{
  "intermediate_size": 1152,
  "hidden_act": "tanh_gelu",
  "norm_place": "pre",
  "attn_scale": 0.0884,
  "init": "uniform",
  "schedule": "wsd",
  "decay_shape": "linear",
  "final_lr_fraction": 0.05,
  "max_seq_len": 1024
}
Each number is 500 + 50 x the weight over its row's rms, rounded and kept within 0 to 999. Layers, rows and columns count from 0. Numbers have three digits each. The size before them is the row's rms in percent of the matrix's.

# layer 15 MLP down (transposed), 1152x384, rms 0.148, rows 789-861, columns 192-287
094:475470418458465526511567457366518491492530501565497461516524454511526450521457523455430579489532458517556481449514537441467424595452463519469559573601521458548466497508446525534553539466476461451546509506478485388441525439499533446494482457442509491467578490567499457461499444541483420463
107:458603511466556558501509516521504561452463443497555597517555497470471423471391541515476510524428541505491471479678546439534453514484519489387502411458581471470513477408463468496546474498603472528497579574543523518473408557500521531504436526492506595480426526542528466477501464552558450396
104:557518553494499514410573548556488461454482484385505508499479504498439513512585423469517458543372543499595478532535521491482452539504516477558531441502485502543437474533417482416561441473582443493482508421483491554487482471493566536517515553389464480475496471456418502463493522481424420519
099:502456521473507473416531469503595596539514450539476578395442480406482576493469485481466453618551476464485459496542479523482511452446498458508540494608540528445480594416529526550559422475470437508561497386518530526570518525555492414495590536412513564581473496538562469497551496529423389515
100:385458453516532532608513481490486485559468467528535540501377538437568575437428507542465524596462482548537414437474514509502455465511453475475445497476459427529493545454465503448492558497461506582567532461494450524543473545450515523502467416439520496536632555576500453574556536537506481541
103:498602495509525581446534455546493558394549523520521489493450476574470519386581522498525426430480514460465501487584535481492561475522626430523586441409475501549613521491528574552506523546508505539500448468540432488496451550446491497608501495475472495472492425475459493481490500506537497510
102:462497489557521506436526510434520584456522505608598524565448517530423508509550476468473426539538451485539477587498450463502534559451482467489588456513339416544584491492522467533530487479515594530451475513517365522564538514482522492490499603365509476484625496428468578557530470517403556514
102:531550399482560437515541404462378509527505532474510538439482403532451527484497473457507500517467471466507564441500490563503513646474482485455431503566510487317555550413539488474601460375481450461555567473548436577360486431487489448523493581457489419453421500475564513447547452558498483460
095:507430497543418493538522490494464401518418556557472623535429540455391530500458436505474526530534507562450560397429473519555509422460504499417570508468502514550507539556486547476502464500512499502475528528494467609481460416544521440513647443584411525471487533515608439462456485620455409534
098:495479489466531504545427508470464493540427495525502505516543457534451505496446500457527425460454559354497580512541503555554508471429517555554540427493440561500528466514414527563522552557481596557466530481456426495558569422539493401525506544448458510463525507585502511529559465479417437522
093:502377509551456538503517484483475488530462434436477371531470444482481504521469490398528476565463520522594477507478506568510485526421503460543393561441482582514480543447588579540456585424563537465512526525467489475551527567522621517514461470571445449473457473452540524535506517523514558530
104:479582467470529494455458461477449448528450538441482491565579447551504590520487482466522413527508513550560520346482479468501514404524469590520480479481501591518513595403482467466422564525514542552544451529548495418502494536478465501485442572547501528484479455559507446513532552512533545489
092:465530487414520502553420556613407551602571485568571546553499493414476368443515494518448533536503489399515451523494469623475553390481512551483507543434605456364472495543506512522494560401425510521439460528565497492533500523612507514419471483499549453460617534418556561531490455510521461469
104:551460634437372496553533594499352486424475533500483564510483430519508575418539505498446503490564519531545450429519498381495595474523541478500572374518492492553490614451422568535453510430490511505480443422502515533517453525513504476406596545486579565439513469490465561533522475525418418567
102:444437515534562488495544406470442551440533601516487456528460546469506533481479469622472516503386494578584569397581535441552448510462391497462319434579570592525489469544572490549463416509526425630495400535463464506470484565426513530491555486470598398487486503493471419550573562477565557447
092:512594463473508459549455427504488538473406485577535432418517484527507434538499549503463494489477416543478511480494432588636552515490451574508539538519448546530429397496555500483560487461456600491469492523427490493540548519461511482487492498454431498485516578493552437542528486519466537587
097:471522539494571536504536482531458590485418571526564520463497418499474557520552505493565507512484528446581578490502489487478579533498556430391501496435384515546524500455496492521567536469496489494554544421523495573469508569582448431446481461564610400550577440554539482476562526472426475542
100:504597486527542484487532516462579594528454425578491456524464531499472522456506490458565481508370520420528554470551572504548455542451482511504540449478543597549476452458563433424528538481489423501564536478459503503571587503491602562499424480544507506513406517521568523497496503558534400527
094:500496519357463535477521468558433434440468528480551596436517408618419452511610526516505415472448426508441467519488456549575446468527446565453447433509478589544478491464500526565461467467513526473539496512443539631523516533421562495491497436470417468559483478551405528526493472498531543558
093:580593476478487544571428578539447417583530451447542453550478515564458505561479529435478476614464564516435636514494632617543500490471531482443454495546504511589537592444558537425455515527419471529551575554493464572565451513489482492546573482476483563572445553508520448505502539537508520386
098:567506512447503546486462502480502562478567523492535455497582553572504531411533549561527484472579481547416457527450554573502502498476450563500477534414525492445458527422567561510399563535512422486577573488497547509533412476548505570511493449517479477448503559525442457524493478517441439567
097:522535538488456489524457379369539501493527403449588614477516500482474566548482515515471498455496538493453492521510505431490547539442618501502493543516551398540528517482418522473410399481481542500487451534591528461475508439528421380505487463544519418492530482581546498494561501418456498523
092:495565471524533519506479459570443491449526471577514490509407465404471395433443551487589493515500473510501462526393564551506499463519458532547472604492495565503546440576513491471486538463563486464549499560549365591598487467470500560463560498535463557457519472521481569554633469500547552510
103:617445521449455449502476550523471489501581547552518493568491485484477551598556519523451523390430554481450544396484524571493476563507543453521540553537442484518582534533501507479553503527539451539456440499536484478629501484389504573533432491495518482529576507528591403534465566443555504525
103:490497520538497511561519455368624525513467509444426483547507464495525443461504494593524441426489538494427534476602513428547441434505543526523488583402482509432481428545525462442586550513509492493509425548424479431417558493515555536542338524617431441582503554520444410450567520454444540592
097:417550623489540558544485460422475567447438448515467505570549377496516481528497457472600470553545504492438421510491538466439512472469430529524496512587519421536487500477483449440473483510455565510585540434529511459519525589553544517560516569560551465491538462522580503476547502515525528521
101:453511458457554531397499444582411462475448527475513521513507524431566522474476536448537545455569485484487497445432569462414389444463454505480443489580485562483521577474446393532472438486497437556450578546445489553452527466534481571537433516524454483526459571493465513552543500465487517417
090:481449567561483494553480443578533474422454401396441569520493486464486568517477559474398522495496436491591550481526528561518412505456451518521499515455527400472530424487468423488445539525550520536485492558523500563561429482403559504587519525538555494445497551460471420485469487467501562576
106:543466493444508442473542598478544460539459424418493529508537459489443454448453527405435510489473469514506433507511484533567403472442492480588487485460524479460606495490492423582456468441449455488420534482507513489484430546569496511454439498511495589538503506439466582572517429543505482577
095:501509561433439442519499379535502444533475486452475521495464488493471534460499504593498517491598424548357443475451374568371531552465417560511475575442551446584505457482534543560536483445467503493551524563466528435474505535543473521551470486441494505511541522475511498526491499545425531520
110:554587441512472500520575474547481483453479584566468485569472491465532419518500486445606498522539471507383657519499474519517446540540524520532487370473498490466502556491553507544524610573509523393548491529509450394522468478514486478489468564502546483527563485578502522445570588553506458433
109:580595498397475603607413584549546462487561526541538501551484519390473489499471506489477461508483531488549408447529455528556510447542432419463515453509516532530472498499516481433469544470471449499425462535494513506442510415581505544442554539470432535489460537497481551432523472397536503569
095:520538512508533519505410459599553495461497466453479425448524502540498440446467608613529546523541452470516472572446562499565554509488408450500502539513610419508537447569432532419449512495476535493462463462483479591477418523502483479417457482408435518561503508515460555413494603527411571466
104:516502529483514562592550462466508518476569511570493485523551512515495495466458532518485473566464495488483625416358506480512511497497529462451497498397508500469559471452495498527503511613449477515489518546454493568435571513522498489510564463507546432475430556494463488429508512573445510441
095:497489511447482549410445491436472584410435490493504541484561480452515508472505584411436580566449498484534612456499436484556405501509487556496533542558495480396489462455517498507474470506467504401483483479419475544550517542546402423537580596505507460526452575597574508522477527577478519450
095:519453510514484542618502515475534576432511566534414508468578592487562539498437519499508470558516457495482452654428488543400482454573544551470478440494587527537515560456473503581506463526508557521462477554548399445485598545570488472539402465513446526568426485531542488530558532533525533367
100:556461480526531523525444420535495432457422450450589530507462500491454509573468530482458620397516518435498501466471535611494511586453532517571639459536546445536428532615449509470470524480600520538517592523455500481499527498466465555547414410545391576559483529555594482434466469437453533479
099:455497527510512418470449608509565469481499536500413549441490556493510494409491532567596532542451443595438474498488560603462474427451420558516553386539535470427495462397499526522512501526380509482430574484554461514593416556526509489473422479491544505556505557443455516431533453424526535520
095:395594456465576423625506602456435491413536489506489506506545463503524530458447407522505446425492460462486484451519485518480536492419462467456456466448491441520542486538499501533494459484397469496420542456456493398528413529407498573496464508495601542520464552441515512484572444502518556518
102:494544478552540564561521535427575500485396471571513423527536420445536568521516412458534471492616493437435468523556573467401554526540467471435512568496516483470505478495540526473573468569509598543466471516429475384502480492479624501498476503579494609571462435522473472503438464461424467482
098:512521388524434474574425512421461418504506557562559536495477476468565475535508473509377495479431564559509546493467520451528579571432493537489494460503537492442466567446473560464524522496541476623402480539586515468487445447484503570465487563516506471448487432483540526501592570518535461452
104:491508435521501532438399514515439479639564554553463376513574586459423501515526511454553574532496380426421478531512449592467431420479530462459546449436546486501483536573441499551489531493478509528447588528479468561502549536457497526533519475570601457439514496519579441438483483592523548480
095:422412456481415573527531534533456542608615455511615505475522500434495446500401431467474487520399448455499578488506441462462456560543521487568459478522446507458470472508404462570495549545588426471542545535388523529466520639402527495502569595501548522525400514579478457495499541428464540521
097:469496527527498470524497507493503544446520502466545491467529492485501542469452473526500461581460450520609583379490507440541534458420401540550408590439420510456579569572546560488476442418504517506504500589502546545614430472428457528474515406413468557485447515524480380557544460518585518505
117:516449467522490499582507543518505591439574439570458462463580581499469526427563499442497554505552479588439390509512512489508459479521561459513503581513420483524562499507525508482524443490473531523547625460569486514580414387537522496548564482564528505478551523445504510490499509520469535452
101:531595498455531459451513380564506433495457450561583476515502541485566487494430492500523431473571548531516499507512469502507559472588533435461543532429500466491489517518492523587491530413534484524585408549530459495491498671477546523430472571520535499520450553435547451619470501492518477423
107:516536502494413494556543427504567572545485462554540465571575536595555556447419395495552452514557490550489443502523492568495626508531486546553401567464474460435503492428554575505508474482444493559473578453510585545591501536571476526531486501575478454521483488539392428499523552483376534540
117:554574416444562487539513572494497457483584503427550482492510492429487528406405517578499465493556452449503451495434439598475511416462438542442532430486534512480513451430475437477468519491468501462548481559526548518626485500494587508533407501554545574500434531549509541495451527518478455530
102:553473505414462468431563425499456505540431471504461536514448586513428512463556434503441507451525499486464487473539450458607580517556541505480456548485470501563537539526476496479475477498546392433501501510518518537488514462425416523592585535425431533454427472474479485436529487512436527569
100:547574447457527453442537499438459454474402443507413550464426499571527436498468519442508575497493435410446470314423406496624497480537502485542440522426520364514497504517563471579543499420532527422514544467550473538456486467472497544519552523513586495560530457556519436524571489509517471513
103:486483529518464494436453541549465512487477512507507485482447357471517427400536546527472455570462480449430439510447487567582526484585484483490413505411508456410561406471502428491545477493534557489463514440456408494478379598603409427525430534593499506514507488421502583530626488536437508430
095:552520488517424500433545488414473532516470517543565548436554445443596569594599446465578579467521485447537540446454416538441509502455505470514399488504495420421415525586511512531655434472545485528559502540478529444497516536542457534423509428440561478451565395432555464518515552484459470546
100:467478543528421455548506602437511543493496446534429481529471570492478428523544499439478484582523449499558517433503472410460508505557492510519504451573581555468543461509458508477578493527418470537493459524529551416484492548448452590535500513523570507487565434472536410529424532529427576550
100:552402535546560495489462474481555478537487521443458496554507418554564451464575435454542486528481577418409545526504556550529481483442417531463529443463580529479526610402390510529409535457503531544497448479492440536464470499484456530499502535507461473447396551450497365416515480534463475428
102:521501452496440530499493496494489485572512546506477520494536476451430583539569502581495480447495546503419456498545536462503515574527492417542409520573497526517572513536604472505535473452486555528446486447559439514536516475509396502487473579507460616563424526583599474603502440465518502468
098:590504461450517423496565566609548475447524594442469513457506493535502442510674593472484552453537464548456552487469500494587590516492510483469565402511406494468521493425470506588412401606437520482532546487575463505418481573459533492529491494518513530506521507477508491443541525485462595485
093:590474485530577491572416563512465571588487479506442545474633441518445551499543513616473618551503465520431534542419609485542598404443603502509436481508566510536550432426498479563471453485495528564506461498538496509483567541525477422473510456526501497506521439542589510477550473448478548540
109:606484484448537535476543431469466452505542510456476516506449517477548530424479487551526459539472570573502555534532639548611528509401450372493470501470496486477465470547543462521569492532430529515486597588417424567449564475483441454493480598509492415550496442449442475606565514433436506518
102:574474530539546512530495455499535599492439536461563479459515583529545458580579517490484545556521575524521426645499523560485594533592425466604536408519569519460442501500469460533482457456658562494479533496477452417483510538463511492405392545489469540526540573584480572526434540514487475460
099:527419523427492474540469463538513539474439454561446502506630501579414454488473469534571476523526610592484507504392547449427483561594448525458464493511469501461541470510399459519482463547532485496510422462441504559451479537517508387560541431482510498435533507525521495422522529488497483541
100:417538498442481418500470477618578492499588543466505466545533479440494454565488530499486500521507548495461422598521501504405529519525534504498517501505424526453501486494525507519509437499614466597498460440526546495446473481488447482543437457481511514551553504547530451544497476463452447534
100:548499551508454566593611468509447505421505528450515518509564495580480429499409571560602485386412501477607476463447426470492455543473599473411506446451536533414582496534443531514463531456560467594456461529555472463527432612485472479544432399523526469438458590546467464538544574568408532550
098:495526504467445539536565464456563508522524473483452471495565490543539497469565492507567438528426503449517507576572488427465472537413530561387478488508508543494462501529502514571463498503414524534521471442546445527491509565513612470483494450512576499514426475519456483591488462467467508592
104:544503549471501513474400492526499416541501539413525578476472488582488443548484536464500548485378506539471507565530481502502538509463508495542546534441437537478437399523463448535483617531545499480443499407625486586484604421438585482521475512491481490527509532492571530489560388512550571569
088:644455506513454554529542533513579514537502502488478484493546488521432539500543512510484513522533471577516506506465572456465579533492423518566452422515490505509548471483624508530520513463474494523542547492471564586515460515539457428556448480483528518591558480514440447513565578417514475552
101:477492407483530433483490533492529605406423435528439476518565509508546522540564485505437486440585463534444440510479466574585491430501410505466483441496433317451518546426506510670479535494375474502436555470538494446573552473517569467489510521564469474503556484402454435579501552549511556438
091:580380523448430521429497541565423432512497474460449502445537473454548408521590499448537500507423460492473535478492477533564502552473473475609464475441493493527512534590589546549512570493496466478449408485495525563436466473502552530528524459431529539514564483538514527443405495428504510511
096:505479559551392482543521579484493627521419499422482533489528531527540561545510493546495535494483453520497423522504550520469484641512539562472562540502615550563457493480448521481534422485497434513490496592488408437528580515466484443517539428437412568509528436460584505444438529526530550451
095:523503566562448432492535497405561535428528449569445439497541490463527450427401481547481469563477533568597592433472542407568492442456517423446562573477552524430399561501539561494536501559419351486445476570624535544639513532491544494472455563397548482488504425539392536506430472531523514526
098:559439554501501530488512610545487513494451446446552499534478501580391490503546495463526500450489471491542550479582383409451487483470531568497507562530410443431490560553509524485468541495475502459370495567486496487449497486523385543510536501418517504547487513527411443543488507557489432455
091:533362492453482504453502483438571485453545535470494470573471464532439450442492478559504413529511472501482501502553587500493522488570452482474484577491417521527530501604418502499490530609510459474442516483432496483547619557434533445520447593427562465438514521448481511453512454558520430461
098:474563458528503545464573537515526519392500492487490447480540488501560523495433488519557568464440531571436533423420463522515474563530469513519508548529517453514522609450549500540553536444463437497564600446466577560491378527541447562528515506444577518518526464504507515535531519514448543421
095:520524476492512438527445502570481435386506516498442568530487430569518564541498492501482515565510508523491563508429508486446478477539457549464409566514603596576403456495544482459456346497555484536489499527465510520444521465560468450476495417500450493583493497558547480393516500436441390540
# layer 15 MLP up, 1152x384, rms 0.234, rows 790-861, columns 192-287
103:471534444566501574500499491550501519437530403511503446510593458529578458654438491459474571554547506440539471493508502495511560489524528416412606504501434392493494544509535515603523493488443622522591482471521508422602489479489513447477479519470488492518541417468543448499417516501501608547
101:498527529515432455569441496492517485524476495515428430502530449469440435570548446574407465496532459598580609497565481514539494415569487473526474570496584541447484443551535502503470430575507530550470427533548450492566429513552412513543555469522510556530504415514525586580526534536556509579
102:499559505536543494522503448533389499480387516508538407523608483466569536500485495569488511503498541474472394407517530505466462515518551477545581548457449485542439432486516474489546452596485449432491474500501592590448388548471486518502462540484472531458527458474465516496421575432462468538
102:530567466431452516524508442504592507482493552630504465581477454504532529488416499584509450484589524485540583587425550395508454516490457595440568477461550560505371493580475431525517493454481487430615499481492576485487448575536446564593432558425462433454557564468528513465506550499487469535
102:514573517574504496565466477412525446501538513528556553602527474435458485451513564528535465487484512588512619460463511603481619493497506487440463609583549521476439494468463418530463493511407520521590523549503479522490438434571493531483568456418537574454533561575435465566571401462562606520
101:522409510508444518523365475472493484560532513495542465466528610405600523478470545550537395430421435396486537445527517605514480567574547551441474580547491529487522527529489578440474472509478442523519466586510511490513528565519423572622561458606522498506437463526592517518544538466537531652
100:484554550437476452568480538456489499528527358512496459496490403529460509531497504579532560512465598469482493534480498492480567499518571575441426519487484456472544448447576469528463431507534454572560502510501430581490436495564551544541497486492401466515451584488605547517483503554535481552
100:484579485465558445457401475544527506450457501437569472562478501586610378437448550489544455502544589516540490435548491407424531510481434522546424497563491422413469481487599485482514529536499427479479494454448548388464558564455459482546456565534596479458509413473446531609542492476501525511
094:407491435600473401449521501483503500513536483434483486527504563554573502473518442482433511463491517490548491551506467489572459499452435527490401496477452569556477509485574485494536520544406445478477459583510522443598425479419529595501521455516480510599565458451431547457507551533556547524
101:478519537554459472541463446466515507504497444604445566504494460547573365476550451558421502389477461519491438681470520482436535512511482408466497517480487500548568592459432503459629528470450485562453476492510458479491402540479524482585528577576529560506483550488547568489461488499484553477
100:442522492483430520577516570559415494514607441490500463432550518520586435507510494507528488473462628605490521475483583583433555560513473450539474528501472480468507467497482439561547487471419517478432565506537467552530521495488447446485618470500505528446513500540464564519477550555451568465
096:466457550581495448557517447501564465551564558550505531494427465508452472500451532482488522542517578502442438515470521563504477574507464589465554532435482473469563477568527560518497491532480442471487497515551393554483455459492519541496581450505531484631509553618488390521494460487506483494
099:522548465520503418524411553523504447512468562436479475574542544450406493495556491475513444505453568468517523493449440544492385544502547498466557576489476569517495501522498505466484454535427504472496484507569443504460493454480509469485481461622508518566498553522561432447545553466497518537
102:522388522530452439436574521463489509449457473492654486459568504576575473483570552455477488514445617542402563536462474493564508577468480474560553497513419500483539478457443462436476473535471423358463586441498482497535460499416446555613555539526532508483459634625473480484506522556413449557
098:463431587507514462517607476486505523538550483434438586567513438579529562452559501530492504484405519419482486525456478486524540574530447540426474583487433471459552510523437499599493499426602538532458417502511545468512535573492541528417557523555486495527571575446512527549387503473382494518
100:496464574451512436569404441482527452493533546525534368451487474490580491506525409436493557429461392473447419543446459522552469499483497581487500524509532491492493378515486524583536461469552557546422401562504568594605562470426500478544569526413414517514490598547532506454383568469494484534
102:519552449509499461456559501511520532585583492421445593508509426488458546508536481512561486467572518509541535473454442485520483487465553412464591544539486541480566545529427484466453476531440423452343488534544449561533559532504472484532635549433588529474549520503422551497486445565479517519
100:478531513533544520455538515535592463506535439437458538543447384534537504472530494538490513468537546477605458541505499413571557506467603384459510484423477451551568440528494551513515564497545514425488466534576529438477328493518411513540479426530575477433501501467555455481547518462485457510
102:452419481504545550470502422461539496564492429596435453443468488524511597521568497524455473397561401499493525500582460536500459569597509481435464415481440480525515438553494555540445458461511453504423383514594520519580513496563489584429490550411525479504520381524385520509556454545533411641
097:489485436578525519569454501450529435462533521528501576578437557446513457463453444504425537472473507539518539601497458440539498493589447477509546576411507502536390430511480548499516551507484467541586480489529344447510456533438492447486508389508505531588429488504544577463537435439500520541
097:470589488456513534420475603626521561460421546535475495478541513539579533487451496472499521508514546400468415577441580492459529461509457421543507509468426461548400521393487468545490475474477433538463518466506494493516531439460398503487392545546515461532399487488475522567456508538624559514
100:530546450488437476506480528536426457458517552452487565499468499585569433518586498534430508527517522426580524512553360512530555435514496459534532535470461551436480503511549508469497467433368538469513510496514497604531450511601481530489449475625609470606543534463541527454487514559528463472
100:508454422663536578546491455516459498457520499531530552487437481531517462497477445471553549536484479542632529465511528481496495539465475573446458556495499447540574429553552444483523552433501530530488521438522473470574452474432508518471555478484546565473533451503504378500481475556524500483
101:514599537472446540508525497477519496425517519563450489443603487548484589433578550477563532524485524543512494490529417502424552488412542432464477434546470463481513520443428549618498480498490492562516520557492494490510529421500471567493497456471558465496516466459544442536512639439587466537
098:476431449445478496496509461491536442421526559519433429442448484487438450564444513525399494482524504487492532495558433515558527599523506476402477440463475567505477498543509439472468434579489407465472504427453489507545538547490395492440494406366464529579427497519543495526434449473630532440
099:562473493509474421587453430463493476474560436474532454518507481607485606446562527470428477559458466520445429452538547456631502494494555503561553406405518522516500575493483584527463462522553398419517478529608493471551483504450517543579535584509445572556526584521480531571532459555396539463
093:538555445499555444514428568519452526481566635473467417465548482509506508431427464513596574565575474477482413497534489451505597529450493540529472501548499594541529531441587525540495454433522567483513505465515543559516464492520432462492525469546465513519468377562489566534535509429460472477
099:468387500449544452420492492564471515540490496477463519426457516506450396489479536528469536448522441553448511442500432434571564502490508519563486507432453480555508553504458516418611487457535544440464585379474441518441488583424510470538464472567476396558538518607531470529363516577530470605
100:510494491538500468572468522434531518491486525496522434497500486461533461462468475480513415493449579493585587614459575461642598548490575403517452435510438412403519556476536467405555421503483440510548464423449511500464417476474502494542518538480502571476502510485406509540461579490517463554
107:485499493464385499464504471495522454573389560560517527548546554622538468513494474523527425595572557478492597518513590470529482513544463592430447450507550483571491498448532559443488480441532487516531469436513435569571497593515540463498487481516471515455561498429536517571542561605438554556
111:487497506465454543550469563618421434532606516518478522484524494481529474488445477442567430537516532551469541477571541516482523515555487523476508512392540618585538533462548471447502502484418510468377489451560550489555461592567583505546498476519483437487534515550528476532498493457481547536
099:504479412468451471507560475520583583499549509510564449547515562535510517495534416564519516523553504484442546520434416502547471476546479522507553553499483562549484602346524441597438473596455507489473538458480544511453605482418586614526483462573448541504499518529561541553466477433566549562
102:470496539513621437464513569535457480502466526547418454477508587560502513547525539477550527432475597427551498510470539517379549492580597485315465461470434445542538566530592535462540511570456501587442443464456484525587423513531483574454488425529512486495398405475510478473533509480566417459
099:400552460499433492549532489478440454527516624523523496516462404437498507456530495489587495512575569540522554507591545455451504491454520553522489441552576412535615514541511520468582500471577500514467532497534461394514449463487501429532467437425470529505578441521514560504515518439502456483
101:636482564415519544612438449562430542496553534498498514553605524520517473537515474489451503483494538487478525543463568516523435527470521533503486465543570459538487479491479481589446425530508494434509506573574482426495552478574556532554513574461474509463516515630496618512550566437536505429
102:474529470465497560472507461518466574604530657558410525530480479530497513479423499530507476592526481602516521452560494400476478482519546503520505510482470589446508553413490472571538471564416473518448480566561503462526440478589467484399611535405550491481541510545517443593618378511531535546
104:449625462447437589493472492626434388480503492562488467399523507552537466379459518559466533472467550590521547500493486528507565544548534483583397490544432576419463532599481441510522496495379523447633476558548504471537574550560433498489514583542451456520442500526543507548460468460474473437
096:509527577485540590484401459518510516492399528543588564564463454438529447494505517538527588548449457559635462570502517505480451482568519476485570532504482530463468454458503460472494432526588434521531567536556571564547395494574583488508549466467444505545517475532519461483484550435520532564
099:481476570473482535538448440476483462519503488493480517494479536432465464466517423602410475524488492536494541472465430485562552430534436512509554494494497558524532600455519511438527492536511477575516444576481512503473483455488533481496567544563464458531454563476508567431568527506522572523
098:442516580514545487486495482496522506415459484460426542460545548437478498542495525510576490424419550476480575578482548541550504493526513492621486424470392497506462468446553494441500564475453451490531504519597596506468438563449525508451533486447467459419524595447490485411537411503515558464
105:416475527471467563541487458586483449378511554447609535534514517440527510526601480485495479496510510575544596470430446464509450516546458517430433521511544528475562538564553538480502490492523489562402495497493464588518470397430496549496485472454516470532508519419456530448527500514515419542
096:524496499451556427438538512505451450465541525444533476427529515508519523512454474460549502454698578475521549544435598431519557526488525583531499508571539519597439477496596530619571496524434552509472508437525466563454471552539507488433451408510484322432497551412567468560522396559517516509
095:523501442454537453503512568507444455474467535466454550471496538511538521475471546465591526442537488496566445424524496422592505543502532574580522447522521475580464502444372454430523492576528555479508434516454537445502442546584536468526573511582585497571606555554588446428592490456414347490
101:514483435495409497529597568493475507444398526414472476510589614566520551499460578506505564488481494450537557445574545489525470563448404397422525542444463558548479449513485517482583495502417471444521544495540573562495577514482438430522513531545447506558552505522492415472540632458473476532
099:517418430530514565482568472508461504520516530447441513484507493525513492579526441605560484569493541501395408545537508472503570437468418510513484571464484511598599501500571525540556486535489512442515529447598452489469435500468411498508450438478547477506566490598418487494529543499520480469
106:518463540455530551518543537426554452560480555580594506538568517589494448471563564517441508514558523473525639432537536504454513488502458483455496363509477537594481515522519434490566569476507500474460526579524553441474498532510536471521549521448428478477566573485475464520459515506447518494
111:448501435503466438395562529469464489541476534466499535538407653437614558483424450486518461499537502458497460464391529550552440537499508492473492583526526481418537422485515521491497548575462521478448467568451457431585568545517573486500447571489537475620448425465523496599500509519554487559
103:544505460456505531542539554444552493438511533550517449500495433544543542550484500521480438442516491407540500495464463510521525434593463580536467500581489486569519494500456492538548483481522547462546499571498536444454521524612546391479474519539452438510417555501530490520458517415510529468
105:533493466459432561610494531487513509544521470450398546544543548492530570419472492450468434488585480484521575501524581566578522538496527580521478535599477514422551363435502530514518540548473505498423554515488519599564437511566464576491458506506493492552519515470522546576535494388535539471
103:515550507548471593526528442509591461509502503397545576458608548435531392456423428443506424512436530569524451531547481478484456477547543514548574500524527439551538557502565500545538525471514474503542516560547391577535445510502599422516549479486474540498462496508573477443589556499515510520
097:424437472499511467434531443514441556513619499516416439524505417411487498485438513458486509566520475473494535545517506606499541509508570499538573474501450562496495498464484504521440590527508536512528565468440595483441454567480495430575535480512485491580478553459554478482548514472591544539
100:536519512538622522508473529545458538518482533527555487487496418441512573623464520520406596560515472516645477545623530468507502508511470468459546483521474514535434497459553545586531528451531488542415491490482468623600470600520616526408477464482519514500489525541472471528441551436515559466
096:420599408473508517537523478525458483526499472475429504536432528520560485459459430496487597505528461562558473514457523461489628479491576544489446569494391424537428378498581572402532469510513473400528512454491612411484497482511464385447493490392507588532568466494493502462484551449544588532
097:601534582444545540446481473477452453437507479470563528468509555533445456486501536471519554499491529479546458464474520482490592542541454478528392480464443570500536491468465506532564427449431404451502470544462575540510522490439537555505421479597529407604520426429549421516518445574473534486
095:494469565541488497574421482514422531566519513484442434469577536506464516419457443541517509568434441499499487586470556493548438490459550618557457538484492460569517547544534539499531529467404473501493441496516558575583531522498411545516525522531426473465523460480466435515448503534466454583
096:476494485468517484418531480489454521435506453507424515489487601487470450475434492405563454455469479548581457506487441497473482533497412514505590500450390500499511568550487480467514497525448432469514625404452528500519409481449472566434538564488510603471527572480429478432518538510543534522
107:523461535592561521495477503474565597595504489513594543427531558561450548495550542636524477594485468551429566543577455516571538486431528545517595466458493462406492441474481440519459463613562434519459458379589565522561548430462471490575483576543557540519582509421451507459446532479552544479
103:472490459472477546526524421511531449519581524487557466481630528515472434464527505604508520531477406531492383463552461537499580502432476490515493481528547516488618473376523509547477553537452396549600484493569501563533555512587515523604637484566486480459442505503450460485580553438540499509
098:561508469478517593555478509538473465548615452565541524545514494506483500519558499546380595573545459440416447490528507515551542450530572507530391447536562528476470538495518636534414476543561470418451543526439511517511480454457516580443484542692528569496549468582499436528509533527509460498
100:507420425514436585526487511465490499404513475521541467496488589478548566541544404621517534467472458454528530507465473451437453524539521513544474500593512509551587504538448467489445453547425505424423530451523473508529513560557507479535487543522462389358542526486430480519502589492476549430
100:539481453580465516397489460594367445449532390524452450486380552497571582495607512448415441527505559466476403474512452450461561447409530554527518495576536527520485544434471556441600464506457475445478615530463369499476541494525525522540468555507512436546469528577465567464505422474470547532
099:575551564504406514512510526424491538424550531504519500489543506519576444494449480459447400543552456499564540493478508531468467495580448521661429517552518498505540516397551479529453553514451458403475495495544475605562492457464477449514515537471437516472582483424536403506465505498468512423
101:505432556521469498532563525420547396496524441462517569559513481452486438572545518467416451538550508525479629503527536473475472473505434481538497494544524503380500541527564537432537466527487516470501546576494483423508477479456511533454498452465444580541433482590494471544601580470520507522
097:397406526508527419391428452544473396483509461531523475477493501477496540573354481515549517396419575515539532478403525581531450359470515518524527511475527484510501514527382454513496509474479597468501437511530454498497507580518587511462539457605572503465480499496531553474486449514477514446
098:488510483556469482490508500545519498638524498456523556504523488480512441520502568465526545578552593467593460497557523515508417573491593500476429550492549433474445450520529468485551583481535463525378506553399510460549529552488500423454524433502472443521470508536482539512509565484481579550
098:527488429515529466492436535487583488507525496476541491452460563508553492498476493565480574513474528425511495471479475441544522549530482575537569638560580494455517450506497528470478353473488533570451468538502477486554472507502523611504474539586536515435472519498529474491603489595421573511
099:473554556474495577473509425521531487595537557428496523482521498526457432434465502549510487597650478560492505434512463497592485503502575575466530423540613564446555435582482548525438551493504441539503457521556506401490612538509484515592462534474563470491479461474508492461531463440477545541
101:446530530574526552505490467517468525583516531521457467475496462478380528599467536526546472427545557511440465397563582457464464501468542565424491468530484526426633548495489569484562513452427556490546527541424457575483411575504493574485483434550554486498459540441534388555517414465510424499
100:470570536513480576494522466452507468547505523466532614436593516517526457486520464526509560465533436463482558491524560423476440539466503471450484477479492478427553453467502549413491517518486445617514459547500533469621490482545435505466518461484503467454550499509539335522529472529379398543
094:427559516555526522529560484540540587546565506515469464474529552518513518497532448427497536370473508484531489515462416575506423504469484467460462443539602526503431505411546534426527419472473542528492446506527543479541396417588519481422516498506421494513551555565496493453512550507512484520
099:515445534566490544576410529419422434540506450499467534541495592375519471464469526467471559495495559492484542510495459456515556509487574444493473408587475545516535462522479526489544509557426532435502468512497542569496563508575483485527562475494494506587418455403520419600550515465472440474
102:496518444464508552482488405463426521534522551482431536511541560552507481497465462515598482466474466489536421502583505464455489497481474469441498474455424550498598570466497410557535501548479476495492407502582472464579496525480480534465498525444491383459438490422503393614511482555445573520